Each number is 50 + 10 x the weight over its row's rms, rounded and kept within 0 to 99. Layers, rows and columns count from 0. The size before them is the row's rms in percent of the matrix's.

# layer 2 MLP gate, 320x96, rms 0.0565, rows 189-213, columns 0-95
037:56 54 51 42 54 45 63 44 45 37 61 35 46 37 40 52 58 61 41 52 53 53 40 63 54 50 48 55 56 51 49 54 47 43 47 39 47 65 49 75 45 53 53 56 66 59 60 47 53 36 79 56 33 31 74 56 59 36 61 54 60 40 53 56 47 58 58 51 43 48 61 52 43 50 86 45 50 59 54 51 22 40 49 37 48 55 45 51 52 46 55 49 51 53 42 37
038:55 43 51 53 64 52 44 47 24 46 41 29 51 58 47 54 50 49 62 59 63 62 57 26 47 50 61 46 58 52 39 45 46 50 61 47 41 50 45 59 48 41 54 51 57 45 44 51 59 39 76 52 45 25 29 33 60 30 69 57 62 45 48 44 47 62 43 58 53 52 48 53 59 49 28 47 59 65 49 53 60 32 54 52 52 42 45 44 41 52 52 55 59 48 34 33
196:51 52 59 58 55 52 48 36 66 50 57 52 42 57 45 51 76 54 50 44 43 49 51 52 53 53 40 46 46 52 46 37 59 38 21 74 50 58 52 47 26 37 66 35 57 69 51 51 72 41 45 41 57 31 57 51 64 42 46 41 41 35 49 49 48 47 44 39 55 38 43 50 47 51 51 47 58 50 72 56 47 51 60 45 27 35 53 56 65 60 55 56 58 59 48 43
037:52 54 48 67 61 66 54 49 38 50 47 20 47 50 28 53 45 44 41 52 53 47 60 55 58 53 46 69 51 56 58 44 52 53 60 44 54 59 49 38 50 49 54 55 53 37 52 40 51 57 58 48 61 58 47 50 58 38 31 52 43 64 38 71 55 46 57 64 50 40 41 47 60 31 76 53 44 63 53 58 27 50 54 48 41 42 48 59 44 50 54 52 49 50 55 86
027:59 37 52 60 49 49 49 47 64 48 51 15 50 43 00 53 46 61 49 47 56 50 46 76 47 51 46 61 56 56 46 54 50 46 47 42 43 59 55 48 47 61 40 60 52 50 49 56 53 48 38 44 38 61 43 46 55 44 45 54 54 43 47 34 43 36 58 53 47 49 48 48 57 37 69 55 58 52 52 49 50 44 42 37 49 45 34 56 50 58 46 47 41 53 38 58
028:44 67 44 29 51 58 54 35 46 29 56 42 41 38 26 44 45 40 36 41 53 52 47 59 57 50 51 41 57 46 34 43 48 49 58 48 47 49 49 68 43 52 48 53 56 67 53 58 52 43 77 53 50 34 52 32 38 44 42 49 43 43 51 71 52 58 55 52 51 60 51 45 53 40 88 49 47 53 57 48 42 49 55 65 33 51 63 44 58 61 59 46 47 48 39 44
028:57 41 63 20 44 46 46 54 52 39 44 57 43 52 13 48 55 42 47 58 51 62 53 54 50 44 47 65 49 55 49 55 53 61 51 40 46 33 54 12 49 56 55 56 47 48 49 59 52 53 34 50 51 26 46 41 53 39 43 42 46 53 57 51 51 51 61 54 39 41 58 56 52 48 27 63 49 39 47 53 34 78 52 44 53 47 46 52 54 40 48 51 49 52 40 45
041:56 33 52 25 59 48 54 35 55 44 54 99 60 64 48 58 44 46 61 49 50 58 54 39 59 46 52 57 45 51 51 48 49 52 47 54 62 55 50 43 63 52 40 51 45 49 47 51 45 56 57 47 40 61 47 62 27 63 47 45 47 50 51 46 60 65 48 46 54 64 43 44 50 49 18 50 49 61 50 43 56 48 56 41 45 61 49 59 44 69 50 56 40 55 65 56
042:49 45 55 63 50 46 50 50 43 52 46 56 51 50 62 48 53 51 53 50 50 52 44 35 50 50 49 59 52 48 53 51 49 52 53 48 54 50 44 39 56 43 50 52 52 50 45 44 52 59 39 47 45 49 43 53 45 62 55 48 55 49 49 42 55 56 51 57 53 50 61 54 48 45 99 49 53 44 49 48 47 50 52 42 50 49 50 52 44 47 45 55 50 52 46 52
038:59 54 41 64 43 32 59 42 51 28 46 55 44 66 43 47 47 48 46 33 45 55 61 54 56 54 52 55 56 45 62 62 53 47 44 56 50 54 45 48 53 61 37 48 56 52 51 53 53 56 82 56 54 52 67 70 80 63 39 36 33 40 63 61 48 68 47 52 43 37 54 61 43 46 50 43 55 52 47 54 63 33 50 50 71 54 50 58 44 45 69 43 55 51 48 34
186:56 48 52 49 46 51 58 61 49 48 33 60 52 49 58 56 51 41 59 50 41 45 57 65 48 44 61 59 58 49 38 24 37 49 42 43 37 36 45 45 46 59 36 39 55 42 45 54 59 66 44 42 42 39 54 49 61 58 62 44 51 46 55 56 37 35 59 64 43 40 49 36 29 46 50 43 52 53 60 64 45 42 31 32 45 77 43 68 60 40 42 42 58 63 52 28
027:61 45 38 88 51 53 54 44 63 49 47 90 57 57 44 50 39 72 58 54 42 35 45 57 36 51 47 53 47 54 59 62 46 41 43 57 51 65 59 59 54 47 53 40 40 48 61 53 45 53 47 41 53 58 41 60 44 55 46 42 46 50 49 66 50 70 63 45 53 46 41 51 52 48 82 50 48 58 48 54 55 55 49 50 40 51 49 64 61 51 48 62 54 53 65 53
034:45 39 51 38 52 50 46 54 51 56 44 47 54 48 75 48 42 46 54 52 60 60 46 51 60 47 53 65 59 43 47 51 51 51 53 47 47 52 48 42 37 62 56 48 45 48 51 46 42 44 60 54 44 41 46 56 60 44 57 59 63 44 58 49 42 28 56 52 41 65 43 51 64 59 00 56 52 54 54 53 45 47 57 55 58 54 43 50 56 61 54 42 64 49 48 63
047:57 48 43 53 49 49 49 46 53 54 48 38 50 62 08 47 47 47 51 46 48 46 45 51 50 50 55 45 56 45 41 53 49 50 51 51 56 48 43 56 52 43 45 53 54 51 53 54 51 49 58 49 41 55 43 28 46 58 48 51 48 51 46 52 51 66 42 50 52 57 51 53 44 51 00 45 50 62 52 52 54 41 54 42 54 54 52 51 54 46 49 47 51 53 41 50
048:43 51 57 64 51 49 46 47 56 57 45 00 46 38 79 50 49 58 46 46 46 46 51 48 49 53 48 48 47 50 56 59 48 51 45 54 46 40 49 57 47 56 44 49 51 44 51 44 50 53 41 41 36 62 65 59 47 49 47 50 49 52 52 44 49 51 50 47 53 60 46 50 42 44 00 47 51 48 51 48 37 31 47 50 47 49 39 43 56 55 42 46 54 54 45 59
049:44 47 59 60 39 55 53 45 47 62 70 35 57 48 30 58 50 59 52 49 54 48 50 68 39 50 58 68 32 56 44 54 50 35 47 53 42 68 57 61 59 53 51 48 42 54 56 58 59 54 56 36 27 52 58 66 33 64 62 53 41 54 48 37 44 59 53 36 60 51 27 44 46 45 71 50 44 46 50 43 48 63 43 30 37 68 44 61 40 60 37 54 48 58 55 39
025:57 42 49 39 51 50 62 41 42 30 49 16 45 55 65 53 54 29 56 57 45 35 63 45 78 51 51 62 52 51 56 47 48 40 54 48 42 54 53 42 52 78 38 64 43 54 50 58 44 52 52 60 50 39 53 59 61 56 40 48 57 53 43 49 47 47 37 46 51 75 37 50 50 64 83 45 60 53 48 50 40 44 50 53 59 56 46 55 48 52 50 56 58 51 35 43
150:49 38 59 25 57 47 56 45 36 64 44 41 45 40 37 58 85 50 57 50 50 55 56 39 39 47 38 39 46 39 41 38 47 38 61 58 56 30 55 53 58 58 42 40 66 55 41 56 57 41 40 53 63 46 43 47 55 60 58 39 46 62 56 66 59 39 39 54 51 51 54 42 42 57 49 42 64 27 39 51 51 32 55 44 65 59 62 61 42 60 65 49 51 47 49 43
100:34 67 49 44 49 40 40 49 58 54 54 33 49 50 38 32 43 66 58 51 37 42 57 45 40 39 61 26 59 39 51 39 46 54 58 46 39 53 53 63 53 52 31 51 38 69 45 44 61 34 48 68 56 46 24 62 42 64 69 53 52 49 43 61 40 47 60 53 49 43 56 53 58 48 60 50 46 70 52 44 49 55 41 44 27 61 47 48 61 55 63 41 36 50 45 45
040:46 44 51 45 62 57 47 59 36 64 50 61 54 58 99 43 46 47 62 53 44 64 44 65 64 52 55 55 41 53 32 49 51 51 50 52 45 51 60 60 48 69 54 48 49 51 53 48 47 46 25 50 61 62 47 61 52 46 33 53 45 56 38 56 48 52 54 52 47 41 46 47 53 43 71 51 43 50 50 56 56 44 47 40 51 47 53 57 46 54 47 50 66 45 58 66
267:28 57 57 47 69 49 37 42 69 53 52 48 57 39 50 50 56 40 56 67 56 52 34 35 62 49 47 52 38 40 46 53 57 30 54 47 50 55 21 52 41 55 35 65 40 54 66 48 42 65 48 57 52 51 45 56 47 47 56 44 35 58 47 64 61 52 50 44 39 30 44 67 48 56 48 46 61 41 40 31 64 54 59 48 53 49 73 55 63 62 52 46 55 49 35 41
190:53 44 50 55 50 56 67 44 54 46 55 29 46 58 64 46 50 57 49 59 35 56 29 52 36 52 57 60 53 50 52 37 54 45 41 37 48 50 53 58 68 44 39 43 56 54 44 31 64 55 43 61 51 55 62 45 57 74 59 64 53 38 37 57 52 35 67 64 61 29 62 52 61 56 49 60 42 47 53 39 44 67 42 63 34 59 46 46 46 55 51 79 40 44 46 56
028:44 41 51 71 52 47 47 64 39 68 46 34 57 48 76 51 65 54 48 35 43 57 44 59 41 47 65 47 37 52 43 51 49 57 44 53 59 32 40 51 66 44 53 45 60 55 41 51 43 57 30 45 53 76 47 48 38 43 40 55 59 36 41 47 52 53 30 38 45 41 65 51 35 44 51 46 50 41 46 46 56 75 39 38 54 45 70 54 48 48 47 52 39 64 47 42
214:52 49 77 58 44 49 26 53 46 52 45 58 58 42 52 57 52 53 70 45 51 43 53 50 29 58 41 42 23 56 26 48 57 56 43 45 51 61 51 41 21 47 50 49 47 38 49 36 43 43 39 51 51 55 51 48 47 41 56 37 21 55 43 51 50 40 40 57 50 57 58 45 56 69 53 42 48 54 58 51 44 39 65 69 44 42 49 57 59 68 42 49 45 46 51 50
108:50 66 62 28 67 48 59 48 55 43 48 43 50 51 70 48 75 66 54 46 52 39 52 60 55 62 38 56 45 49 41 47 51 34 44 57 55 61 63 45 56 39 47 46 37 61 59 59 54 40 60 49 56 48 47 41 35 36 63 65 58 52 37 27 46 38 56 53 43 38 39 50 40 43 34 46 51 43 57 40 43 19 57 51 41 32 47 49 48 52 45 51 67 49 53 50
# layer 2 MLP up, 320x96, rms 0.0541, rows 189-212, columns 0-95
035:44 40 39 64 50 47 49 41 45 42 54 11 55 49 16 46 45 45 54 43 51 53 52 55 71 53 56 66 48 48 59 47 52 59 44 55 48 52 57 60 61 54 49 54 54 51 44 34 52 53 37 57 62 49 31 68 63 64 38 35 43 42 45 51 52 55 35 55 40 54 56 48 57 48 75 51 53 55 47 59 41 38 37 42 53 56 61 60 40 56 52 43 36 55 56 39
051:44 75 52 00 59 54 34 39 53 63 44 38 51 46 58 45 51 56 46 54 47 47 57 46 55 50 42 37 47 41 44 54 51 52 56 60 61 41 56 68 47 43 53 50 51 50 47 56 49 45 51 45 49 62 29 58 30 49 55 45 56 58 56 57 55 54 50 54 45 59 55 43 47 51 76 52 45 53 48 60 68 40 54 60 43 55 54 47 58 55 49 43 40 50 57 72
272:63 38 52 63 50 51 57 51 52 54 70 73 39 54 45 60 58 53 57 33 50 42 61 55 55 56 55 48 51 42 48 46 53 55 24 73 45 63 54 40 38 45 57 29 42 68 36 46 61 49 41 38 59 45 44 47 65 49 44 40 47 25 41 46 51 59 45 36 55 49 58 38 37 41 48 46 50 51 62 67 34 46 46 48 36 47 45 39 52 47 53 45 41 66 65 62
038:48 62 52 96 54 49 53 52 57 67 50 28 51 46 49 46 53 54 59 45 42 54 29 42 47 54 56 37 44 45 40 60 45 44 42 46 44 34 56 34 63 47 52 53 40 48 59 36 48 48 33 51 43 31 56 40 42 65 40 50 57 29 37 34 40 43 50 42 56 53 53 49 47 57 50 46 51 35 53 37 60 56 48 46 45 55 60 44 53 45 38 64 53 65 41 40
028:49 56 53 55 48 47 39 65 56 48 33 38 50 53 99 54 58 53 46 41 49 46 57 53 62 50 43 50 57 50 45 60 56 52 57 53 50 52 51 37 43 46 59 49 48 44 40 46 47 53 39 48 75 68 55 31 62 42 40 52 57 60 47 47 51 44 53 51 52 63 63 54 47 53 19 47 58 50 51 56 43 31 50 44 55 39 55 47 56 56 41 41 53 42 52 62
038:52 31 44 55 41 54 49 65 50 69 37 42 57 58 43 46 46 41 50 66 46 51 51 44 41 49 54 40 50 44 49 54 43 53 44 57 55 42 39 44 54 40 45 52 45 48 43 39 53 40 23 52 56 47 42 38 57 74 49 47 52 43 51 39 52 34 35 49 58 42 65 43 52 60 02 48 46 37 50 44 73 55 47 49 51 54 47 46 38 53 43 47 42 51 41 65
024:54 75 59 39 55 64 51 28 42 41 66 55 52 77 57 54 65 53 44 58 59 49 55 56 55 58 39 62 42 49 46 56 55 45 57 52 62 67 58 47 52 61 41 45 53 51 46 59 57 68 65 53 70 44 68 61 73 35 39 59 47 45 51 62 55 40 67 51 60 43 49 46 58 61 42 62 42 38 50 53 39 42 44 47 54 53 41 57 37 43 57 47 49 61 63 62
044:47 67 57 35 44 56 59 55 49 56 52 59 52 40 99 51 61 51 38 60 53 46 48 36 52 52 50 55 46 50 43 43 54 55 51 48 68 47 48 47 47 60 56 49 50 52 45 51 53 57 37 47 49 47 73 30 45 48 32 48 52 59 40 47 51 29 56 54 60 49 51 54 42 47 80 49 56 45 51 57 49 45 54 75 52 35 44 45 56 54 53 45 54 51 45 60
024:55 52 35 65 54 61 39 67 62 56 42 28 50 43 01 53 46 58 55 51 50 31 38 53 33 52 53 65 58 51 46 54 44 44 45 52 45 47 50 58 44 48 54 50 49 48 56 46 49 57 57 53 42 50 66 21 57 63 64 54 46 31 52 51 42 32 47 47 49 44 45 50 50 46 30 55 55 54 52 48 49 38 52 42 48 58 37 48 43 47 54 44 61 60 57 55
042:63 41 59 58 61 57 55 59 43 79 50 43 45 36 21 54 55 50 61 59 43 41 50 56 56 47 49 52 46 52 50 47 56 50 52 45 36 43 41 58 49 49 51 46 46 56 56 53 42 51 49 43 52 49 19 56 34 30 40 60 55 55 55 59 46 52 41 45 53 47 41 43 51 44 67 56 53 41 50 52 12 68 38 49 41 59 55 53 48 59 35 38 65 40 42 54
212:51 52 44 44 53 52 52 37 51 46 65 40 48 57 43 47 53 57 43 50 63 55 39 39 54 56 32 40 43 60 66 70 62 49 58 52 62 62 55 53 51 43 65 61 50 56 60 51 41 37 57 57 57 51 46 57 36 39 30 54 45 50 46 44 64 56 41 42 66 62 50 64 76 53 49 55 54 40 43 34 46 54 61 66 50 20 58 31 35 57 51 56 46 35 41 67
026:48 47 49 56 52 48 50 64 50 24 42 63 40 72 22 51 44 49 40 41 57 54 46 59 57 49 60 57 58 46 55 57 57 50 65 41 35 71 45 72 48 47 57 54 51 52 48 51 55 41 61 56 71 52 47 58 70 37 57 58 52 42 68 52 55 45 45 59 40 43 51 50 40 61 80 56 41 49 47 58 57 70 51 50 51 56 44 56 48 48 67 37 47 41 39 54
034:58 54 48 49 40 44 42 60 46 60 51 00 46 38 62 56 60 47 52 57 38 60 48 57 59 56 47 47 46 50 41 53 51 52 43 58 45 42 44 48 45 73 51 49 51 49 48 53 45 34 40 49 34 28 52 40 42 60 40 59 52 53 46 43 46 37 48 52 44 46 51 48 49 41 74 48 55 42 50 54 52 60 43 41 47 41 42 45 61 51 47 43 42 59 47 56
027:45 68 43 64 48 47 50 44 44 42 59 24 42 58 01 39 50 40 39 42 54 50 46 62 61 50 48 51 54 42 51 52 51 61 41 48 53 48 55 45 39 48 53 49 48 53 54 43 44 45 70 59 47 37 59 59 47 45 44 50 47 32 55 61 49 58 55 48 49 51 59 53 56 49 12 60 44 42 56 48 46 44 51 52 57 44 44 58 58 37 47 56 63 46 34 47
040:51 59 49 61 52 49 43 47 43 59 65 99 47 52 55 49 57 53 56 42 52 47 58 41 24 51 35 74 42 53 53 47 50 52 49 52 56 40 48 21 60 46 57 45 58 49 49 52 46 57 43 48 61 41 67 38 39 56 48 47 42 52 54 61 55 63 48 48 69 39 40 54 42 41 47 49 49 53 49 54 33 50 55 54 47 50 46 55 55 51 48 65 45 55 57 31
046:49 39 45 64 48 59 50 69 48 79 50 60 52 59 62 52 49 49 51 50 48 29 55 29 29 51 48 64 39 54 59 65 48 54 50 64 48 52 41 36 51 57 52 48 61 43 45 47 45 50 41 30 46 62 56 44 69 46 34 42 53 53 38 44 50 28 54 43 61 53 56 55 34 48 32 37 57 42 51 47 53 62 40 43 59 52 58 58 28 45 36 43 37 63 52 55
030:43 51 45 78 41 35 55 54 52 68 56 26 54 64 73 44 43 62 55 46 55 48 42 40 16 53 46 29 44 51 41 53 49 51 46 52 42 41 43 46 61 47 39 49 49 46 54 40 52 37 40 54 26 54 63 55 52 56 42 42 46 38 46 66 46 54 54 39 59 40 55 48 49 49 80 48 47 59 50 46 56 55 51 67 47 60 48 55 48 46 46 57 40 56 52 42
150:46 52 46 70 51 52 38 46 53 29 54 55 53 58 68 48 35 49 55 44 50 43 38 58 55 49 55 68 45 63 65 63 54 57 45 44 48 68 49 37 54 43 49 71 37 53 53 31 49 66 57 48 49 45 53 39 43 42 50 51 51 43 45 30 43 65 59 44 49 40 44 61 53 40 42 58 34 73 59 52 52 80 46 61 34 46 59 50 59 31 36 49 49 57 45 51
113:53 51 35 64 49 50 58 45 72 47 72 29 49 47 39 56 45 37 65 45 43 51 38 66 34 50 59 58 32 43 53 49 52 61 46 50 65 62 53 83 59 48 35 49 43 54 42 45 51 50 51 53 48 60 41 49 50 48 48 61 52 40 51 52 44 50 53 53 42 39 49 52 24 56 63 65 35 73 48 52 60 61 42 51 47 64 47 56 45 43 51 50 47 48 47 76
028:56 58 65 59 50 58 57 46 43 28 47 68 41 67 41 54 58 53 55 40 49 38 54 43 53 52 49 27 35 54 48 60 49 36 45 45 57 40 59 42 51 55 40 55 47 60 50 58 52 52 58 39 65 48 50 65 62 34 15 47 36 54 51 69 56 38 59 39 46 56 41 51 33 36 38 44 47 51 51 47 42 40 56 35 47 62 52 52 42 33 43 48 50 70 47 60
284:64 52 44 52 28 46 55 51 41 43 45 52 44 53 56 49 45 59 44 40 32 47 59 61 40 37 59 50 64 65 61 43 42 69 41 49 51 36 71 54 54 40 63 43 74 47 43 53 67 31 50 44 43 50 56 47 58 48 47 51 68 50 57 37 27 41 50 61 57 59 43 28 61 56 48 54 41 59 71 60 44 46 39 58 42 48 41 56 39 47 49 65 51 46 63 52
174:33 49 62 39 55 52 32 38 59 53 45 37 50 49 32 45 50 49 46 67 47 60 38 21 60 49 59 55 44 55 29 40 49 39 52 51 51 34 36 54 43 41 53 56 51 25 64 59 55 55 43 41 44 47 61 59 51 44 46 33 46 63 60 49 44 52 43 50 55 62 35 42 62 53 46 51 57 28 56 37 58 50 43 44 45 40 55 65 55 58 39 47 74 53 40 35
029:47 59 43 48 38 53 41 52 57 37 53 36 47 60 69 45 47 53 50 35 48 54 51 48 57 48 55 47 67 42 61 55 50 38 48 58 36 49 43 53 47 43 44 56 48 64 47 43 46 32 31 52 52 49 34 69 51 55 76 43 60 38 53 40 34 48 51 52 48 44 49 46 45 43 98 58 49 40 49 42 69 51 45 57 60 49 47 48 50 36 55 61 52 45 33 56
235:60 41 71 68 38 52 35 59 43 41 58 56 55 40 46 62 42 52 64 36 55 39 59 63 47 62 51 44 37 48 28 47 60 64 41 42 43 76 52 44 34 45 47 49 42 47 41 34 44 45 43 46 46 56 55 46 48 49 63 44 34 41 45 41 52 43 48 57 45 68 70 32 55 59 45 47 37 65 49 55 38 41 61 68 49 67 45 40 57 59 43 52 39 53 49 59
# layer 2 MLP down (transposed), 320x96, rms 0.0498, rows 189-212, columns 0-95
027:40 57 68 56 63 32 24 38 49 50 60 68 44 53 42 65 58 54 38 64 57 41 50 54 35 57 60 64 63 65 33 59 49 47 42 29 55 41 66 43 33 51 54 63 46 53 66 50 66 64 63 52 54 38 44 41 46 49 58 58 59 48 50 61 45 37 54 50 61 35 43 55 41 65 50 52 49 68 43 52 51 51 49 37 41 39 49 41 46 52 41 46 45 50 56 63
029:54 57 53 50 47 35 48 44 38 52 30 47 62 39 55 42 27 67 55 51 73 70 41 64 46 48 48 44 52 20 44 60 58 53 50 58 52 47 27 64 47 51 37 55 48 40 40 61 54 36 46 59 38 55 53 48 50 48 43 45 62 57 64 57 54 56 50 29 47 74 74 53 50 43 52 47 46 54 39 56 48 55 55 55 57 43 68 39 50 51 55 52 43 49 56 59
309:59 36 42 45 38 43 60 54 31 51 52 54 49 51 53 55 22 43 52 46 58 44 54 51 49 52 58 51 58 43 55 67 45 70 77 40 52 40 57 47 79 61 31 56 47 33 40 48 26 60 49 56 43 64 37 50 46 57 51 62 63 61 45 47 55 52 53 55 43 56 56 52 50 52 47 45 43 47 27 43 44 52 37 50 57 58 47 33 31 43 47 51 40 55 58 59
026:26 57 41 40 62 51 52 39 71 51 53 50 48 56 54 60 61 55 54 60 40 35 66 57 52 38 44 55 49 74 66 57 51 38 50 39 42 65 69 54 38 49 53 29 37 48 41 55 53 49 44 48 32 49 59 58 56 36 59 40 37 57 46 63 68 55 38 42 38 41 35 46 71 49 40 53 55 68 60 38 57 51 48 65 48 50 49 47 47 49 42 44 48 37 56 52
020:61 50 53 63 55 57 43 44 50 60 54 43 31 54 72 63 54 43 50 40 45 44 63 55 50 54 37 46 48 27 51 54 43 53 52 51 63 64 66 43 31 46 46 52 33 55 58 57 62 38 43 71 55 64 48 27 54 69 50 55 35 69 54 49 38 40 34 61 52 54 49 39 43 61 63 54 49 56 49 41 45 41 52 32 43 59 65 65 53 62 55 46 50 51 46 63
019:45 39 54 43 35 69 46 58 49 51 45 46 38 43 71 52 50 40 59 38 60 58 47 49 54 47 51 53 28 54 51 55 54 51 52 50 26 35 35 52 34 40 68 61 44 37 44 48 47 63 54 58 55 55 42 44 60 41 47 46 42 60 37 56 49 42 50 70 57 56 41 61 43 32 62 48 53 51 40 55 55 67 41 59 46 53 86 54 45 48 60 62 61 58 44 37
020:62 55 43 52 48 57 25 56 47 56 60 43 59 65 47 43 32 37 49 23 42 51 31 55 42 49 48 55 47 49 32 41 53 68 48 34 53 51 34 48 49 55 61 60 39 46 48 34 67 38 43 47 62 56 63 57 43 54 46 58 50 59 42 61 49 43 55 50 56 59 55 66 42 25 74 30 57 44 40 58 55 57 48 52 42 50 54 45 44 58 50 65 58 52 39 45
031:50 47 75 38 60 68 56 44 38 50 49 47 66 57 47 52 50 40 59 53 54 62 63 45 44 55 47 51 39 56 55 37 65 59 52 45 52 52 43 35 53 68 60 53 35 57 25 56 41 58 37 62 59 55 50 54 47 52 34 51 55 74 62 45 55 41 53 47 42 41 32 40 45 47 75 56 64 46 65 44 46 53 48 52 46 60 45 63 51 64 52 56 68 58 31 61
019:58 62 43 65 43 67 44 39 58 26 54 52 53 56 50 32 39 46 65 44 42 44 46 33 53 60 77 50 49 47 40 42 38 66 41 53 69 45 49 39 62 53 46 56 34 65 55 56 44 53 53 69 44 43 46 76 62 57 52 40 53 46 40 54 52 57 55 51 55 43 52 64 51 39 58 36 42 42 51 58 55 44 49 54 62 41 31 55 59 50 49 35 66 56 55 37
050:55 46 56 39 31 49 45 49 42 51 61 46 51 62 47 57 58 37 62 33 39 54 61 54 47 39 59 40 51 46 34 46 68 54 33 51 50 35 30 61 66 45 48 58 57 63 28 49 35 47 44 61 49 64 46 48 57 42 27 45 58 73 59 44 46 51 43 50 59 35 35 50 45 38 69 55 54 57 66 64 41 51 54 53 59 61 59 44 57 39 54 66 48 42 57 59
194:54 55 54 45 47 40 41 49 46 52 40 53 51 42 52 61 62 48 44 56 41 49 43 56 50 41 60 54 52 28 42 33 30 42 42 44 39 41 46 43 46 44 50 45 48 44 49 52 53 52 52 43 56 40 50 43 59 44 64 42 50 59 62 58 30 45 55 56 50 36 38 44 36 49 43 41 52 42 68 56 46 50 48 42 51 44 51 99 44 56 46 48 61 56 48 43
024:48 64 46 48 50 52 53 60 41 70 42 46 48 65 30 58 66 50 50 52 50 51 49 21 61 59 46 61 52 55 66 53 36 51 51 56 59 59 51 43 40 54 55 66 40 60 52 46 57 36 55 40 57 62 80 49 60 57 57 46 67 34 58 48 51 24 54 44 51 45 69 39 57 54 59 53 48 54 60 50 54 34 42 53 46 50 56 64 59 33 41 49 63 39 53 62
026:45 39 61 58 59 63 40 46 66 62 33 57 45 55 44 48 58 57 56 53 44 51 68 42 52 50 49 62 61 67 40 60 51 43 55 46 44 62 39 50 66 44 43 51 43 36 59 59 54 50 39 40 34 41 33 54 44 46 46 41 59 44 47 56 45 45 66 44 60 47 60 49 41 59 38 55 48 57 70 46 46 59 82 43 66 60 24 27 43 60 50 54 50 53 62 50
019:47 52 57 34 62 46 61 64 50 59 60 38 47 55 61 60 40 52 59 56 68 34 55 44 47 50 39 51 52 47 64 63 49 49 39 48 53 53 60 49 39 36 53 42 49 42 44 58 53 63 36 36 49 62 61 49 48 66 57 68 32 73 50 64 65 48 53 43 56 46 43 36 59 56 49 49 24 50 49 30 61 48 50 52 38 28 55 63 35 54 50 41 64 64 51 55
029:54 59 61 49 50 46 52 47 38 53 57 69 43 43 39 53 49 54 54 42 39 63 59 56 47 67 59 64 49 56 60 43 39 48 54 69 49 48 58 52 72 58 51 59 52 52 37 34 33 61 66 64 43 44 47 70 40 44 58 60 47 38 41 62 58 65 47 48 47 48 49 48 49 47 29 55 33 47 54 50 51 44 56 34 34 51 61 73 50 43 44 81 58 56 54 40
033:49 33 70 36 53 37 31 60 55 51 58 37 41 57 56 65 54 49 58 65 55 56 64 49 53 72 52 31 43 50 36 41 66 71 46 47 46 34 47 53 54 55 50 53 42 43 45 42 54 55 49 66 30 49 53 53 53 41 44 50 57 47 34 45 36 37 49 33 60 43 57 48 32 62 42 43 56 42 62 59 47 63 64 53 47 42 46 44 61 42 42 64 50 67 64 40
020:49 31 48 47 48 46 64 58 46 52 54 60 39 44 39 40 51 57 48 67 58 52 37 48 58 60 31 55 51 77 75 61 51 60 49 41 45 44 46 33 30 47 46 52 63 55 49 45 33 56 56 45 59 52 34 62 64 36 50 55 58 51 57 50 35 54 40 54 50 62 56 48 63 60 71 42 49 61 64 38 44 47 39 48 40 59 66 41 56 50 42 47 71 59 51 63
164:48 59 69 48 56 47 45 37 48 28 45 53 57 38 54 63 57 53 45 47 40 42 42 53 62 52 51 51 61 39 62 69 44 55 48 48 53 43 45 52 54 38 52 64 30 44 46 30 53 54 49 42 43 49 55 48 49 34 59 50 48 40 58 40 42 51 42 46 52 40 40 47 61 52 42 39 39 54 68 55 59 67 63 42 35 36 57 91 39 38 31 51 48 56 40 45
089:53 46 54 50 61 57 48 37 34 47 53 61 57 46 48 57 65 48 51 63 57 53 35 47 49 48 30 62 51 29 46 50 57 54 52 49 65 43 40 54 63 55 64 45 63 40 54 51 56 52 44 39 65 50 52 53 57 59 29 44 45 57 69 40 47 34 37 55 58 41 50 54 41 63 73 49 43 46 52 34 61 51 50 39 69 36 60 60 14 46 50 51 56 43 41 44
024:41 39 50 56 45 65 58 65 48 37 68 36 58 52 39 50 63 48 51 36 50 38 54 39 37 76 55 33 48 38 41 59 55 53 36 49 71 43 53 54 43 49 73 38 42 50 52 56 50 47 55 42 57 55 67 54 55 67 40 51 36 60 54 52 47 60 54 29 50 43 47 62 60 65 54 43 52 48 42 63 51 55 48 27 46 37 42 64 51 45 56 59 58 54 32 44
276:26 61 52 44 60 52 31 41 61 46 57 46 63 35 45 54 61 45 45 65 47 41 37 51 53 50 46 45 49 48 48 52 52 35 48 46 52 51 39 58 35 48 40 75 48 59 69 46 47 50 46 60 49 48 48 56 49 45 46 44 34 57 52 61 57 41 51 52 48 35 36 64 48 62 49 49 63 47 52 37 63 52 54 53 53 42 70 96 49 64 51 47 55 48 39 46
190:50 39 47 52 52 53 60 42 60 49 60 36 47 57 45 47 54 54 41 50 35 56 28 54 46 50 64 57 44 53 53 36 63 43 36 36 64 51 53 60 75 42 43 50 52 56 46 30 66 50 51 62 48 44 59 45 57 63 60 51 43 42 38 53 55 44 68 71 64 41 58 63 66 52 47 56 43 50 57 36 48 65 40 62 38 64 48 42 52 52 43 84 39 46 46 55
022:54 45 49 39 57 41 35 62 37 56 60 37 63 56 43 39 34 55 47 60 66 57 40 61 44 45 60 46 51 49 47 61 39 51 49 50 60 61 35 52 53 56 74 43 63 61 52 60 31 30 52 41 52 30 58 34 39 47 59 61 73 57 51 53 48 60 48 54 60 53 44 40 47 56 53 32 32 51 58 37 48 35 45 52 52 25 57 57 51 63 40 41 44 55 46 53
227:47 46 31 47 61 55 72 46 54 48 51 42 41 56 47 35 40 44 37 55 54 59 49 55 65 41 63 58 67 48 69 60 49 44 60 52 55 46 49 54 82 55 45 51 59 61 47 55 62 53 48 53 42 43 47 47 51 63 52 53 78 42 56 40 49 51 51 42 42 47 45 65 46 30 58 58 54 52 45 54 57 56 40 45 56 59 53 06 43 42 59 46 50 51 53 50